{"n_layer": 10, "n_kv_head": 2, "activation": "squared_reglu", "norm": "layernorm", "lr": 0.00196, "beta1": 0.9, "beta2": 0.99, "batch_tokens": 8192, "dataset": "wikipedia_en"}
Each number is 500 + 50 x the weight over its row's rms, rounded and kept within 0 to 999. Layers, rows and columns count from 0. Numbers have three digits each. The size before them is the row's rms in percent of the matrix's.

# layer 2 attention key, 128x128, rms 0.0648, rows 95-127, columns 64-127
087:543559441483479404570469554526510510530451515512455476527450437463469584531468518423544555557528490569517601603485499530463491487592403477491493485546517509581422422473536529616511432462385480
116:558508525511497475488371552461542420460538557542573499471489445424481496482463548444503592521560454365415514557378504502440578591539467389523482528529476515504442494472551493521460497471527447
116:570529528499530430519427519497502497527468536612446451543469463530462552488461468465543501457485499444514549548402526512543507511622463383491488570578547440588527490472620452558453493428477522
073:372411466554490446475521476508456445409554516522570454560578428488491542534495462562543512538466478507524520562480536515515497460451407528594475449529591541543482539408429519614495473537498458
083:466460494403558535505503482525545422521397535465570442534541398479576534512503569551493553519499512462499375470593518532454485556545447484592549456555432501554482481463540561495455510544530403
086:486461527536613448446504491540461404446568562464593487584540420434504598525505565506464528600546513457475483554447494515429493507475434481591455429547504556529470553463480460543472424502609486
101:533516569452535410486487580412553543561491473465528497482454530508559498462435444581389428500553545501533473513519480505490497508491601451497524543516452567436436603500498447436432616532495473
075:475464475453505439519505469452465390416570530528446502555499464461471504547518527541612468465492461507503541520454516494436490564517466480511496464489504563529563506487602548561583470594584405
091:444514549454468503522535554429514584535443486446536513458519510417549406459488549466449460458500488506465383479521566494473449498496457475503595481513493538491451576437399439398456592561502468
087:467439519528558491525516486505524504511567526538452468596538551549456489607455468470517411523423497427502517471445522453519490499481456449538570542494498498520559535494519504447450459503627498
109:522529516445551545544568495534503550551385393515415489479481556607522523536527385587435477518443477613563582426579504522517497464458529582454523495519477498468483506598452464545550488503401535
107:476420492545512519562522516443497587439536510472504452474496460516461439541540449508541424470507557516559485529557515516383550491361553560505494428525519547426593437548520512500494504539505459
099:476529484448500489497534465526519586594544512554448413510419567535550514436501489458460442571497445482489580500455507558471518520532386423468567502509456511515472543417485561492503514587532405
099:552464537515524464496427564502501483526495527561570521510492431405559540490359561487419515506546498476459388559388468515527511501657467435529474533572635522517505585469452419476451505482508516
134:478485500464488433466435495550594407461564591531542508557495439423489495498454555491534546532529455447409463541440484514521502549589422426571518569475530530501438601450570464479513458510577422
115:353463486516397478522568472561506501462507471372557475482563502487545531529567504502525493498518571506534534447640515458563486523375548595517460453472551518471492495437356546488507567560457480
091:494505637501455449569490620538547490545505519515526566506434511557417433552437434608512441499510477465500409555476489464532567476498539535535504514461509461481477503410533393517502527483521510
090:588527512514465438529458594450519522514547471535466510397395493430568550449418545527489504421517497543488476534429467523506514488570564487434517503523501565469395537527580418480542502532502432
087:522479473497431448544410507489611450500534401596466515413476484468525485490511496370554557514542448460408534546487457509468466509586474533491527500469443482546505376492514537527500520491425489
129:505466466471517421489450483461546520558502567587522501491474456488527545482454542482559530505571440469441540617374507562475572569597488383490508490493486509520523527429542439502527471505582473
084:589500524514557490535430521513539495518468501503466452468432527517489481471398420545435463522468506455499492509419528562494515484502487410591574549525505498445372581513558494469470515479449558
078:624477492517527559493472564445526473513401429549379575443446521573499460512493537549542518517466553551470519507462515531468495499532563518409490464474456481420507501562543453467573472478565548
103:562581498490442479509513559423520558551513494569525503489497512517503463434359512500504490552507466425439447582382508541552547477633507404487521467479522511494543581461481441465481498538523496
108:428528547469519551537555492535502538537471507448366441479459618485538494514561445479454431529441523555549550437617481456488422464411438587474586488482417521438479477582456566387581566545510468
090:412520530504439608488430506374524457446440433536427571549564523394419465479528558548581542436470561454440465510518551465448486490542504560446487496535450504489510445442539418443583550474521502
075:375478541523479437480548489501522438474474568507575495572610498451499525513550459519540462518532522516506492461589432447521488456519468513619467424457519562581550463430382433491483479532566415
084:534519447505523477514405430518537435518431626506547529463443425529450592458572552427514531483653496498475480529462533537507442525501442460562448465411567425504415501500549563546507461412503493
098:471567492421516549562515499620508412531482491469478451550510477469508560544555493528453509558475448599469498395570532477513476478521429609545563477539492592476426460554487512536557456513478436
093:586513541525538509529435518512544471536439486473410427518480522474500568497350497553469472477427524507479479580503508452500458495573475487522586538578522407521435573520538537487483466527488560
090:458518452554403426472551485472458565479589438469572498488483531477539544471493492446537484517462573538453524560438459506434557524507627499396414462525565513511587531396469527471526513556516460
091:540566498488487530481528445468448410508523491482534478562522477491431508553492503526506518416470494571596509501637451435528426444507481575447464457522496501529541465574483489516477519489456559
098:457565442487511562513573452513499430480514621380553541528564532497488505518552525555455489504477543566497534399616590481504529458405503615459474547534525566404478475449413533488528496519523493
084:450517504522463504543498525567493533506491499489476470583479552569446405507541494513421550499390505495498494452550520546621420495390560570506543524467536491468426522515435538426481441489482469
# layer 2 attention query, 128x128, rms 0.0669, rows 96-127, columns 64-127
120:527503414538481451432502484455494525505525457471472530551485434583438467522406528540528509547459467464492486631414466565488483526594485398575397566519543481490553596444501479460563517557543517
108:519492510351514443482547452455484502450501554545409578502525585411515468497513567553436531502558478522442524470433497502541499549504518475463444528389509510479468614515503443500539545521516476
100:597587472479478453533444505411458633557522514529503539523427416593466578491412507484584518516567501544531503531420507521487522470629484445515528474505411552475591534519524552526541453474472467
094:486542490459468525484382467448530499556527497465497494495471501511515499549447531476501585521461456476435493532421533449516507579545432422391417524580562503513512593512399520540587446560475529
092:629535522486517463552444566400515578525568539520556482448345451485481492477456513452501495507521493478455487630413488507424474542590491450509476520576538439494516586450570503533497474531455431
097:474544570460428560477438422519537419473551529526559477524539490299506515506470523543495553457451443510426384514556465498481478479478466522423476525540539531550562473529491437442430395520508471
094:567431439492572519545431594404481501531572483477462491474471517431474523447442516564537525508518558468449473598443464470471591600550475477450462589508546501457527539454512579464521480493479431
095:514621508501447542483535485456463454511492492496524500514566445487577536511465493510510502468443490488359444514533516538555461504546608500478419455625523491475571538423442509494509473610542538
091:600482483510595453565496492436479454495503601497498539438424554380493471384470494515473489547492411480435457550469560529420477584503485470481502538500597491476491554602617527610499499524474543
100:411498586483511540555520434561508446456443501542543453510561525454522561461593529513492474433518518575585557410550466513483527432416533600458456495486476570533410450526427480464480458412546473
090:449557449561508445528597582595440523571527402555529464501507453659419488457445488534537462467566577599533483523455472504585541387455508547531549468462403447470502403444415595472552479456561566
098:499517532430562537526403399393529448550531562502464514566442463396451466450471552533595515495438461550484499568457442498519500507600503443427438453555456567581477542569507475524489457523573553
098:531544530417425576432400436426534517531525524476567517562494451443518557556441470572457531474494450521473476506467511520423454446553542518437477487514535587497519600469520396528536503576512426
094:570516482436560461490402478375527513512533543487494557479459565439477469485434503522572512562500449435402408616463531496419507553595443424474467606538570535421496596489579490554506488586433439
096:575548533487426499531499564482472514543531434434579477492562506550520492554436464451526484522512567443452468485515509495507487435497472512547609483532522460423664478514453667412515550464474514
108:516544411463416523497586602547463481455531493517496613422523546490577448469509489561499422464471492486453470502570545521504514504489540556558497517483504495471523536527479443456537477496460478
089:425550454467510545477564477475513522529524409487515485527587472482509487550495479590563486471499540546497457478496440516579547358465556563487510506530375573479534448428450442431504565451528454
096:399422538537443554419513440507454431518434406427421524546568516535443466535522521571488541554518428457580542533456486476507499599486535460492465446487472506511473547453431562462550556501619547
101:523521428512535500395444416458470526542544541500470541536452561503482515493476513490504500536447403575491516563418467510518554571616497395471436538475490519480499581575553423536593460493560502
090:471576551445471523484525464509454433372475502495540544579532470409512518507531564536492521460402485588449469441539542558443469425503491569430433486505549560436497419554417416491539474533531566
137:389455419622533514491587492593403462457514466449552416483510565495555473484623442557478430454506580508566523497561460432479491463407519591484505451458598448523420440501456526505503503462473567
150:513482459439521465460528449494446472491518510517540479563459462397567450489422470502498509461520472505432471553497564436506471425573570523517589499517412502588451623562539445518517549533471539
084:447502591514552565565486420497493390520520500513466511522524482344505505444517534520522506529444514575468487507543492465482547496375466542423523451502550525427458422540533552486418473510526516
090:523588454554501411448571572564438524551515402488499586513516515590548430528524417498527425572544549453531551532497473452538516537499540510533484480531507453456574491448499548494549550512505458
102:607510467478477483449382479415530529608523524553498521487453519479502504479425510440514513569559460432499437590442539462441517574585468400498569592556473489493522590488574525560480441544474425
101:481465557461541562458523489467501632568515532510465502484540482634526520525537544440474555499451483450507488476475590499567501566451525471487534513473418453463463547420356437404515502514482459
087:497362570478559559567406489405504443486468518486485483563501522412613483423492476499509495498436503475490464542476533448458528507478488544346507611543540594472469488460507473477482491478471465
090:468488530441518538471517460446454422440522582437491516501518537348517537512534540568505468518443520545407464499485530513429491529452462569446506485459595524455458513521491455476510536554472532
090:485508504456492453481533518513524553527578428500560382557554434522435471564460448517540496467559579455527525489440364522598524388577498515552549497532367530529494491431511513452435570463528476
093:517408500458458538522541563550482468457478467503482535473465444589504529495580435554397483462520668518447506485553513474591431467414567573549430439429440502515508488452498517498508524498484492
085:473478600514467494492426570526487547519470530413617481478549425444488504364500447513527521468485572463526449542560454493433510433467454528472492608526580589545462440452526576476396506532374406
076:531480567469508452581534545511515490413534521528507426439504499379471517499525552506551492507423414508501527397558569536495505515452519579590528461487536568479496486469537551440415484500519471
# layer 2 attention value, 128x128, rms 0.0439, rows 64-127, columns 64-127
068:442511415571498460462580544477612491566520452526621512600436539478346535514480459529558469474470533456489543496463458502568484550463471495448568475431531529481439556561386543447381455498486521
085:484562504496482548588610464510546540447383468504479479587441458518606580360422492516470480481492451511541518461468573559550514493494522498510540600481476489516472562488425458408622526511530510
066:493579427509386489461540511538559532534507473468461491428509483499514427501527498444495402534479463494514490444490494481467479495544565553496524494498437491602481565477497580527516487477485458
103:370410476440512502448489459485519441485553486495540475511564517474417433560513524614552512530436400530436473454503490424468574480475406493538488478585439559523471522454497505518467478522589389
108:428417494477520497483481477464566434424587495482531490500607489521459476513546526505554472434503457511487559513448521488543573438454511464588517484493467546471504518528434566506532429509641459
072:555368430522505543349466537539488524604484463488480519446511513485473539590514484531518382609533568491541486501529482430505516498525464496532584467454502489464475522497528468483482512493536488
089:574463528558404581490481574481439544491431481479470501472457531551484522495487454403386599552554576458509505526481495523560480533522488468466507558493402477569460571431524508416441517438455554
083:479441410432562492590492512496453540569453468497489568509439490549553543368524441510471491496620518492368444407503562489537439478536545514579502534437481506515465482495533531473478610517438445
096:500405498480461503518505498579559452423513452507513477586448548439441535487510529550649489485496486385416506524500524466428568395493490514489505447454444548527555476531468540523603482447449510
091:576495442446468503492423536476507490416492542556488479413493509399455519506538519467504483476551519353456439478502527541504537533510574513574473488455556500493498499427536463431474508475471444
064:450445431580474526522501478502454494484419416480493511490583495508570484388560514417447439481556514579538444472459601498560444471466660455529471568471457567524527511404554519522544483545469524
066:493501527592540502433490496444535506483447556539463546430510517485448510447500539489578493536502490424551443498525516460448555645550432549561556534482487442423380479459511557655505454592446441
079:468455419496441443470503437463516474559546478471548455498527482522533574400507558539489514484464452444518548497493510521463513552491462518464464544473588474502514494519498486499694468484451363
085:455607482558445502524540539425439507619474506515429410555451480537552521495438516536448508461490503545582577430466448526515478533499511517527477518512554490494483600448509519486413543593596519
081:452443431549540553398513562582546427446556498531569600540499480506429488364507526511519453530461488524514537569503507477446497538448526471494468514465587480423494509520420543445654503510522488
085:557508516531559445438503540555561491412436602524501481493473551473531558403451468475490505480438499484546517611529504541477479395510482476429530487562397451552395598452511514494479419412496528
101:571501549457533452552512615486438589544416424488517530496455524481520521487497457516461452467561469503557589492454541513483501518499586517548481428532475521523491535608499559562514492500402560
067:487381416449492468419474518411565469461498548493515556554526486491551457505518478412514393463482511515479489495495491552476431527464587510563482474474577467504442590382490536434482502491516508
071:614538368546552524600486479571434482450379480493463460492407544539515468396460471496434479482492428499479453522507524505502534497477497487552563560536471513558393528466550536451460593414526540
105:392500414509539485458531434458566508419566526518532544486563433464505532440595589540518564458554502530414521475478581493473522437475547505564524488411519521468560456452470458497521437486576392
076:555451384467530463556561493541553492469519441526426456588527496493441631459499489479455543506511428446448501510487655583521535513426578477513403484503509427449559546442465468467569504475498539
104:420555350537581406508549464533447543434510529522448548509507461534541537485557502559475498491483521533507500503491578595494465507522502508576525502522571408508553499567474475482583431555480583
121:495419532415517582507516491519577520476480395469501427647493533547467531468467501518540419490586503495559504469505460474618575444506583485456513478509340511509506540467507513518592512415536546
079:554474410477466468465475455493567510476471512507466533462493569493540496502498467529421526518490558510475484519472424574546559553516380551577428534515397526521520540582559438494468410507488578
072:436484506493430479469506501538512509497529442534418481570462491520478529483495523480427450492507528504492551527489495409486508535506489467520428509585501449477587541451427494647522440514521480
085:624449464504580513531479502515508537516412379506489480565454581539544611465492504426599534528533540478542586492497488457436471434527502521426522472519427458504517516539502509431551496473506600
084:482525547550506515470545492505570503407501439558501517534474623466498502555519525475501444578474514458499443517495576533503509460425538499475549477449463484414585558540446456458569433581471560
077:460543511454549512389462560614449578594491495536537448494541485514642470569597531444498572544486577520475431542548561488525489498476525470512494497487485537431558416516546498484525386533461528
063:509561450457450475540479551404588457487476493497486511499445455558564360540452536525518452479503468564516497464537518502460510437498563505565476493502572428428519483408469436505604455504533507
087:501597542561485518474511516521469560592351590516404483448493483505498626548434465479315467491550459491629519506494543486517429545480551494481477479551493494531486484455525568519396457479522568
069:533348357440592503521546506452573491566428371459561540516505508531539437376465462524552495477532545505438504470546487500528456493497517477533488469519447448460475436427521553440472521378525502
075:489459630499521425601492563426530511477537622480513518499488489558489423564479517474507552499470476488456460522492386501437507496519533533471471445522513474457475486444535611437437443486481519
085:508494595466534531458504573461489630568525443489450474506525486510533559579432440538390495550461426479575519469425545572530451503492566470597525513598464500548458520499467409452556517596439501
079:509529541417492521487472455462460563582469507540533385468472530483438514486506484570569559525446514465469484458497488520433480517474484523458523576607515489496471374552490492513514501564525463
080:557497503475405530455491585446540489478527493532533438353557504459420458506496478563486480512446520459610533515474444531519561605481453456474499501526469490518449584477542400491436426501457524
066:515554478373589547561516454551463604473476474503423521479557490511542571529511498469493508558570511430545530482441474543539517465449522500505469524401488511498386512508520432383522581584493517
070:484507449623557476522456542409521518529402538540519501536555503545415374537497521556534497432450444604463525475513473425482495523518476501547583470441565491491485511487507581485492535537521489
103:464530479522450554463488435577466490366580584488526542553530485497571593590575477570576473633383521522444448481507444530533488436463378514485516507471502439497493437524516530522493429495509422
078:542469469500472550572476373474489475486562559517436527431515494488494515486499443519608507430513611533352464499506441509444516462511503525536435562537566551462505411496497537408479534530501493
070:555499516446401430550456546411478495495449518570506529418531474447516478506483470484527563424456397362457508503540499555511468492480515534569558499588501526546484428558638471493428387486465527
094:439581531400407537453510517557490462513409558448493544490496461494540516594448448471408518597516478574583609503499461559520431520495464463559508478577493484492470585562505407546444485508561451
088:482451588531394527491456499566475462508522512470441541578524477423479560531503493559534517563530541543521452519515543476488462526533559492409591476577616554612498410447479506519475596448454538
083:473575495541502496492480459517431571435496594519471483416518420502559504535482462471315532536466504507524480519469458547565458574507554548488433621512562496471450469571522504568478483537563457
074:471571616496444374520519497361502423469484559517416509496507521449519530598447467428554519553498510379462442469510569429470430495527526552472567536479570472523489512512516525495563471535462540
110:475519500534433515578457522562380466435505565455566480428471475437506482587565532566547527494410521504471467503475501442497519556420502490564449442486598477549502438534501561569472519489505402
096:479509543412467520470493490435484572549515524528478489449486486571568473544468466523568468486367494555510551485518480519501474542486413485514550521497543532479411638518465512380425521544487463
086:436494577538486528406480493431497585543538504521438442473531515473439573597508459534517555498477478468510500454437408514554413490503520477447551598554470544427490461557515412519471499622432520
075:539417557499471470563541595436463500505452499443490455552515510511488539428508514551468551538564497571515562478504616504494488516454427367500490492546587515510509493509415440453515502550478486
070:458530434528536527517524480501555528576458451568456493554561554555414512569527444607519596390499589546384449450500516444557498422517537513470515497536428494526550438410568545467489425478475484
086:623525522523501494617518467455569559456537552440498518427539485511602539405484511465508537493509511469500574496472487636454551479466571513501550489455517361515463444488497573509459443518471547
082:412512507455477474452501472518525475463558536514447546520451515521505525503565512450516544449433501386414490525540534512368495494494428502508454423491508527523521566518547461619513380554489457
079:519530562540530478554528454476465516542498504474600480519464507516543498540463553390542519491391484433466563521522422582460522506489435510482466460514393461459570531571543502460456496471489509
091:473495448417432510551499516658533432407530582467426535593463498485480528538495508579473471597516473484521471522502561542510473487532544506496453519571535465586536515461518493461477514502500553
098:465454372558470499465501429485538460518502577458599539530504502570499508479589545491515509490526500479488523449503514553492509502506493496574556510380512492491523475487489500487457478525610448
071:482553548484531486556544520559514536442402514502467426419474546514607481495464491537546418498514485379479488528461510429451539461494520495517417540483542488537418556498437519502591486438566438
087:516499503466512477566539554519401483465575445473552542530475552472439434550531527507596498440450505552450513510489499484444555491478502501475503401494512519550517490437537578519467494492443577
071:446516515538538490450535471474547477466442562510446473484517533501512456514506509537502446498431566457487425510489515475470532513486548511509463451552422459458437551532467458624555339600481455
094:548540443503572507528485380459517526511379454524470541481607526501551493481485509528459521466617521549495443453488456473515475476532630476479526468476411538584394433520488436531549481497531455
131:461493408517573462577518517449473517456565503467595572493500481456494517497566540552567509481574494455400509417472558572425566470498566554475510455397483409444534435465543504524472481441489471
067:503450422533539523520492490512514459523493440556450610526490448525496590560560495565517631392438425568438529528519472489499511432500473488518541422479561468563544581524551547541494510542533571
090:440503479487522469447512439499539490432426525491513478508497553511590517538528510483412379529545514549569448490486495582508455473484494486491561520441471413467480622518437475573557531549607528
087:569505539502507532522454524479546460477457570494553511488510507472458589364482478542531453456533587521492478509488552440471474492466564498540460484485480487443495502509402492539469505574523484
075:486413611563449491473455522469471509537488536489510457531481514506514441612458433547470515453419434557493462460505536473494506537530530481505474442606461477595537571540522570519422431569495539
072:445369522536480621420505478518554553571520466494456523519535449543393534585476467618548479532446543452547532443475451455501506465511511448511545475498424441485579504595493527552472450511481512
# layer 2 attention output (transposed), 128x128, rms 0.1, rows 64-127, columns 64-127
057:567536508520453543463433495517382522457579461448477525428560507525528517463487518520477495548555505545535465368494533506503528540590452440523487551574418460452541479452543532529570430537512463
081:550595503448613422460442602550428624504425443424518510491554408504480508574430477447512501500540498497505491519583462505570528454514572497502504473581461582490591407482528481566527513516466460
060:585510540475593569528441535526510502399472508565576497517515499385455475482568457468503582542595553496564503513454434533518492587595521505558392452571576491480520530488509524430480487474495489
113:385472468527462540472638409563457474539526505460491500557507480497525447518553508501434519492531503524543524423485582536576481349378613571450472509424442483502491437483440514465511467537497575
127:370480476500456523518592453586527470469521423521496481460566489467528427471519571528467549459508460535502458451429535580595499467369575465470504473491417464506458518391448528440516465514533528
065:589590364508425472502581429544539459484528433488572472534466503428490538543488539552478488497497522527585460475557499592442489474517453463603456512444486416555419513455463460506492503510565534
092:512511478541559376534506463528535532433558447405518471440467531434529588550546509474484492499506594548448503445452440518481586555466508447480408558492520523499438478492452456536529524413517425
088:642621576537483497458542551467444530476552524451466519520470513466411481506482480501528453487432500521455532499652466511458468540558579579479515454459509502536537550616520506493417557638517442
101:401460555517523502529438450513486458442521601717588507531507482386514470425510562536445563429464424535608491462475513475490469506536494416432475464524510569507418547440505446538436480493467549
098:523481472477571520555457424449506469434431551688529534517532497460504553544547509526531546445433518560587509489581482471484429560500510519485486449459533472448478488599543448566477490528449524
059:471628439444513492513567412538536511435409457386438443549583508469458460509504502511551559447486484506499540471497501522452491543421491559439498405480525497520474470598489462482534577517524519
057:519498477420361500483433554569559423485449489460510519506549548478489458546570514546423573422448467566565527552500463523508489475429594426508518492506529511540528414604603447509535500531482563
076:506473552434530562483472537480518458496475442527426496618455462463464453522448469537457603456524495588441518553512495517526430445421558473496506479562483629379451471493508485574551525553604555
089:585524468510528462505545557509523500495486406229489454470452458581520526453441484440536478571520530529356486469543437463515534515487472443488521494480488508514494452512521543527585521541581483
077:476496456447469480529409410532529549481396479442411471499619556523531519602538467549488511484529423514552491460477521531464479487472474511528576471560474560479447437528569413511521507546549503
082:462450446460496520589457470518507533468478489566547538463611425601560525602496395479496452513521481424500476537502494467512520552562417428622539545519539449456551477506499464427564455436397492
116:558527542476507447553470510452497500486479500351539511486473598526405576501420535446550453544482451468480432458590468481448548544518483499504587425482586516574512574481588486542427568588453466
060:491556466512437503504560430463506465508506510560441395474608535426442559581531506495536511500508573483569477540464546527442439568542475481503473493441549428514604460632533457437495545480519502
073:488504509495571390541491497527570547446457479436569498567548422520525521451462451512492497475469540487388501493554518498428502534490495481499476422446499443504450518504585480457483484602487514
114:469473521493507552501622422508449436494430547496418508512587529398493430539500474531480550531518462532554506386551500589531410484389568588502445466503501552481543523564448493480496505507574571
070:484611443515509476502521471427507466492417488519502512445638441438443444618510624503467444455576513500584475511525515507494446491522521514590549397471494534534514469484496481475436518556529484
108:628534563502445528453582548374467445587447554452445530499566555491452482473441491489502460557535367467493516513537507481437436551511534507548499495457557564516574494535526533470510520555547554
119:461524447379507502480505502495488554479476370529570443470547513389540489600479497502557399469510529513588427474504480482543590429549570493524567429559394486592571561416490442482495526403491432
076:575426509518526476519560553418457462525502476555483515530543407511532555530541405543511504434513506483550465538375591462497443536562586522554517570427542432453534469494518516387535485391425451
069:448477539497448539521535514489541522418413529420541489527541443501524577561528513496444490387441477471473445490560544580490597502463429475547492548455429526521400459454515454475493586417514531
091:518498519451454429563468546468502486518532472494550514429454484575467510475419527546488478474469424471432459520604470477492634554558420436522557487542563504546542508428544478524420529555401450
081:437521409466437474408428449512501506504433490468440554480622476466484469503526538556430469438569453502605554517492497481539517474485494545497492543574461514473476387455570457605534535481480530
067:490465504507445519494561440492512420494470468301459509533590509502474511494490505584503416508494473585461565505465459548468508474509496551417488506490535532506427521555415510524475557485557530
053:511481481497510515508491490520485495516459524620531427531544424409467633544529501470495531470471521453486483502461523476426578510556459519484447547500461507466537502503599468490485589476461560
091:491545408475623486516553533529512567451442414374568451491574466613531528516498505477510399491429508471409465562529444523453612575457353473551534500481507467485565492538475503500552469515526477
059:573590493538504513500547440510451513532539467605485489537551444494480546568451509519507452525548523493580473421506526460464545513591486478486452555493468422509545573483443481426499448604602502
063:480415497425483508534481525430464472504515546557428511467459523509525517585555452479481451500484548519446566563491567527521492467548482485491586546507584472483444526544472460526525507428528510
092:547538449555490468499578481479468589503539414303502530471473524515461522568503477382500467583603552526488501503493513534608516466536543526500573497491456507532532470487509510481514561536447457
071:544469536488487462463455558473525468527587415443513543532353468543503469457481514468495466571542461605400546543471467540609522482508486491427475576494549568482500502517474568546448560602464485
069:537483438463525422550435489524533492479468474619547558434413499571538601527481560464527516444550527573506423433451546518549519489512525449558510548416487478479472442453453562519580496464407487
063:548496461602490449496504484454467467483505473420467557466473470493500392452464491494564464568582540550533527433516483541564455480405627585467521488515508493568539428494498509534468511591504514
063:525496516430409463515549464513521451534559474458455416443492545492538578501469454507552540501528425504503460579463601550408432469510539523524530506433546493445457518623594517473514550530467558
106:442437498521421545450550462543517407487525593591430572570461437449544471436573385530470549504521506501484541499484443521532399461552573501516431643475444558479561395529485448483492459490550539
077:499436536502464458498474565447510431506551560604479579490395511489475444465618537488448517540399461474597493496476548508480458540546488467490486490482542392539542550582477519524447490505445553
065:479480487480548515512504485495494434553554594655463554465502504466484468431480535475519557470504506552549501608472525444551512531514552535529489543341562425413516491567454537501499490516384552
101:463525383567505526451542478557548606513507448388490446505503425515527539515532429477479426481553585463490477493491505506572524453379550582559519632430469439515557393450453512496479478412445504
089:463448542461598579511484506499509523463553530471564470505461601432517497471544527438597491512441446503510531524515474540461483552512390441422446423545505526564497556579431507613469426492498508
087:519497534553525528500533596516493543516455499547433556449501421611566531494554416518554443536459527495382563549392507482492527478425482500496532553488475489444582450537486550407554474463497427
065:539483446566415552476527551511499472531580538579524483426482486418462419565583570475456551493468509431590545649417443541514577549569464481527449493506551430466542479537574532550434471453492515
116:467465599481482512521393440490591405487482557428437513548427513508467540429445509483575506546474465494494511455558451516410467451493514513436497470469516526507404460581556507554444463594519528
103:583480486513490469498505582546467585533568427314490511530464437612512563534488438492499474484532579569436479533511474547544508433505539536539553579494489419416540406525497446547549538498483478
088:493449525492445467439564499454519490549557503368442513491443548563542480439567484433490453565504492543517547443478581523533523475534556511511540563537490494511555443512517563534518575484453485
080:466578401552467500442511421533495486567529458375522504458513524540428506500503583498450470500501501446452498431534484525531568417467528481467457502475438579528467481480436508577472564536535525
064:600550561498518494536575483517405507476593538457552527421492502501553480512489506480499465528546421529556462445458478489441461537644485505472550458448508529506503621520417547432478517498508445
079:483414501418490460509477539365575406498489438500461561497565515491427443572483447457478525515566543483537491575530491538560460528533530492597450480528567462501575501495494478480508522446561473
088:520441555447479550553500484478522428520508598576483501521584468450522437502509446539449548399514489503545501618386451476609485503480549587538454594442517474395542405525468473426498521372514522
068:430446523403493440487396515468545467550525513485402505523508496573499535428460438535458573505519554569515508543562499414599482437506541492473547561541501539425471484408481454511573484452449553
084:502505460487545551444445447403491559487439512596519468459615484424556473530582458492564426456499484460578535620502531469507490445550570524541552439438537462588500437591490518453444462449452489
104:455541504510503515413545466540510473529479506559468463496608465404531482414524529621416552484467527573465513524465490499530455497391561484489452501487466534444490490436420507394546509496626519
065:477475510467597430583431510553411562498519455495536540590464394513446474528450456454455553475427481523511506497582463513553541515455470548486567438491501500500441425453543443460444469541419548
093:461471580405451441535379418463546437524461546472505497531434585472435462475415520489524531511507478434556446515521546480444502461567517548505458408536547460589406517484555512522477484560482531
065:488527461476390537512532508516453454534491500444486540491561448462496484518507525457432440517505504454605489441370463466579491475521467487524557546464546563523601401474555544444465515464493534
088:543479496465576487539614488552431514444553495574533480532458453413480466519466441457585550546543488458559443472420504569507460562486465580473545442486550530528558595492501558466461521450446500
136:506479532447492515474564440439466410467465580512453484535476571364454479516470499508508557547501505520490481436615491489479434524491520519506481456476562560532514588505518486457455504582575523
060:499462587467488476549513456506604500503572561383504502460500524417508463428409439525540521534600427526560490614446539504436370561490534528556560492470526489453485487524512483430510549559446498
092:514515427479485503414487523566527565543448406491462487547571388449451517506491423551494448482521521446523523579426490515520499524418507545553488538505470542487565414455541472446525541429528502
083:503555501511467476436496524452544459493472514458478498501469554473444493537506596448478427469438453341518455464568457545486528577561446506519553511510530522558576542605594496611413560569485463
074:475545562514476491478622502513499524493575522381511498451424522536505570455528527402515390524495556429385507491444524439504536507539443426477576523439534505524504435492539541497502578463423450
067:485516540461459449479534512484489520393653470412499490524515561518557564413534456462462494409516434561523508500471504547537532469507506482532559602472498558540505460393485463473513633431500465
# layer 2 MLP gate, 320x128, rms 0.0867, rows 0-6, columns 64-127
091:535416533527574422522473500465439395437500478445492552546492495424529452571484429552448544492521504376519480560450535528541522448490467509404561501399509496467521519468518443493526518466430509
098:614453497513419557545479469392555469511412486507542362494447425540453566496516482434593412481464483471387474449615520507529535520521585504574505513469535488525575489549572555446537465491531515
101:519535504503547546523491430433454485438445505457504507517555571486471428529521391523505493498520448542483484491498525457400487545490504553497475413558444500480463561539468549522498545506615518
099:534568433570466387500454528525504483574531530519503519467496462515538514404442555447494592502556432525446466577383534526533566527567485369505518554529446528504484508414555535481452551516430455
091:497502448520546500411457586546563521569612484530392501450405498511566495536516513460465435514483459402491501387457531484505460426547504569562555484451507574587531464468435503531573476502483540
098:549461416455389428497457627511496489523447448572569499499548498522452535438538501488490498542458447509487560456560521560493459537488509453543467433462472567481526482490451494510517548532561472
109:459533557578474466506458468498442418456473468498476463474518517566509513392579488450467560469561533417491581436606541499581452441535594533412464513523528523483489519512487506522418443487467519
# layer 2 MLP up, 320x128, rms 0.0884, rows 0-6, columns 64-127
097:423561494553461527499514588535554476538460547594487467499490480530476487441500590463601446545471557504407513483486512435427474546528489460593430502594561517497492468524497556491465490519584531
097:429523525535465407494440431489498432476599506553458607518492547570526386512494504557488517537572546537545540574392498456537453468476442417470394497580519494452414510442428514552420509497469444
101:562544508478509491515485480462418494449431495458484501539563593487464435507539408529533493518502460513485497495547536423386455572536535588497486410550483503472515566532463499499510496558641502
097:441531468547543407471579550535466542447549402377456431424522458590496489539514490485469538550491560527455466488579516518575490489412561603561556476501429439559568471431465557387445531534472534
089:530510530531420522584544444476434469457429505500612507514558456528451506416422558539500581467523511583487498612517481517491520560427510363453419543533468390407454515513568473508501513476479504
098:497483554538477480452492536394503535557508526444544465478434513484581500587516442543504519526521422563555617610488524518512396560463546484571502501475525509489515532486518503440517571395520521
104:480412456498531568528535538603530548564551496566481474417505495450492477497499501538495440491503468523537418492356441515502583514468485510581501503460459474524654444399435528524576536465470491
# layer 2 MLP down (transposed), 320x128, rms 0.089, rows 0-6, columns 64-127
103:590536600478475466509419366523486462460447496507459552472637522541552590504512539521487451542524491547474522442526510517577538426445470549501615494509503450484465523444455472495534525464536494
099:513586553580478501485556504535431520414511504439409485553551471514499478517470481545505505560502584411537566594464440452516476612472417497528488477583457447469469568471400490580425499447475540
097:422510456551562486529511536446398516460596523472506480553456493546520560487569551445455489493471529481481424512403546477452516493502481461579484536505559448499467488591544560581466490484455492
100:583487520533453429474389480491554481540534560562465527471444551565472554383538425464519509563475460461552447583528466484439525525645435436516436552506537484497496562590516466580464526499593432
096:457555524482461483542466556466430553401514521404524500502545444575469494534515571501512484507475506600556588552590510571433515504438507470493571482508541477478584462557489453424456545517533426
101:548520573470464501481471480396523544458556534373484521479430448498518438552503374473567506447515472463490461491431536404528500483453552389538485466434596497479501484575472574475526584480563567
102:496530398431519591494557419463499486546519471488431436553546504438387463597456362507479463510499555492456488525472526513407493495418439523497458537471370497456472490463459486498534494615585553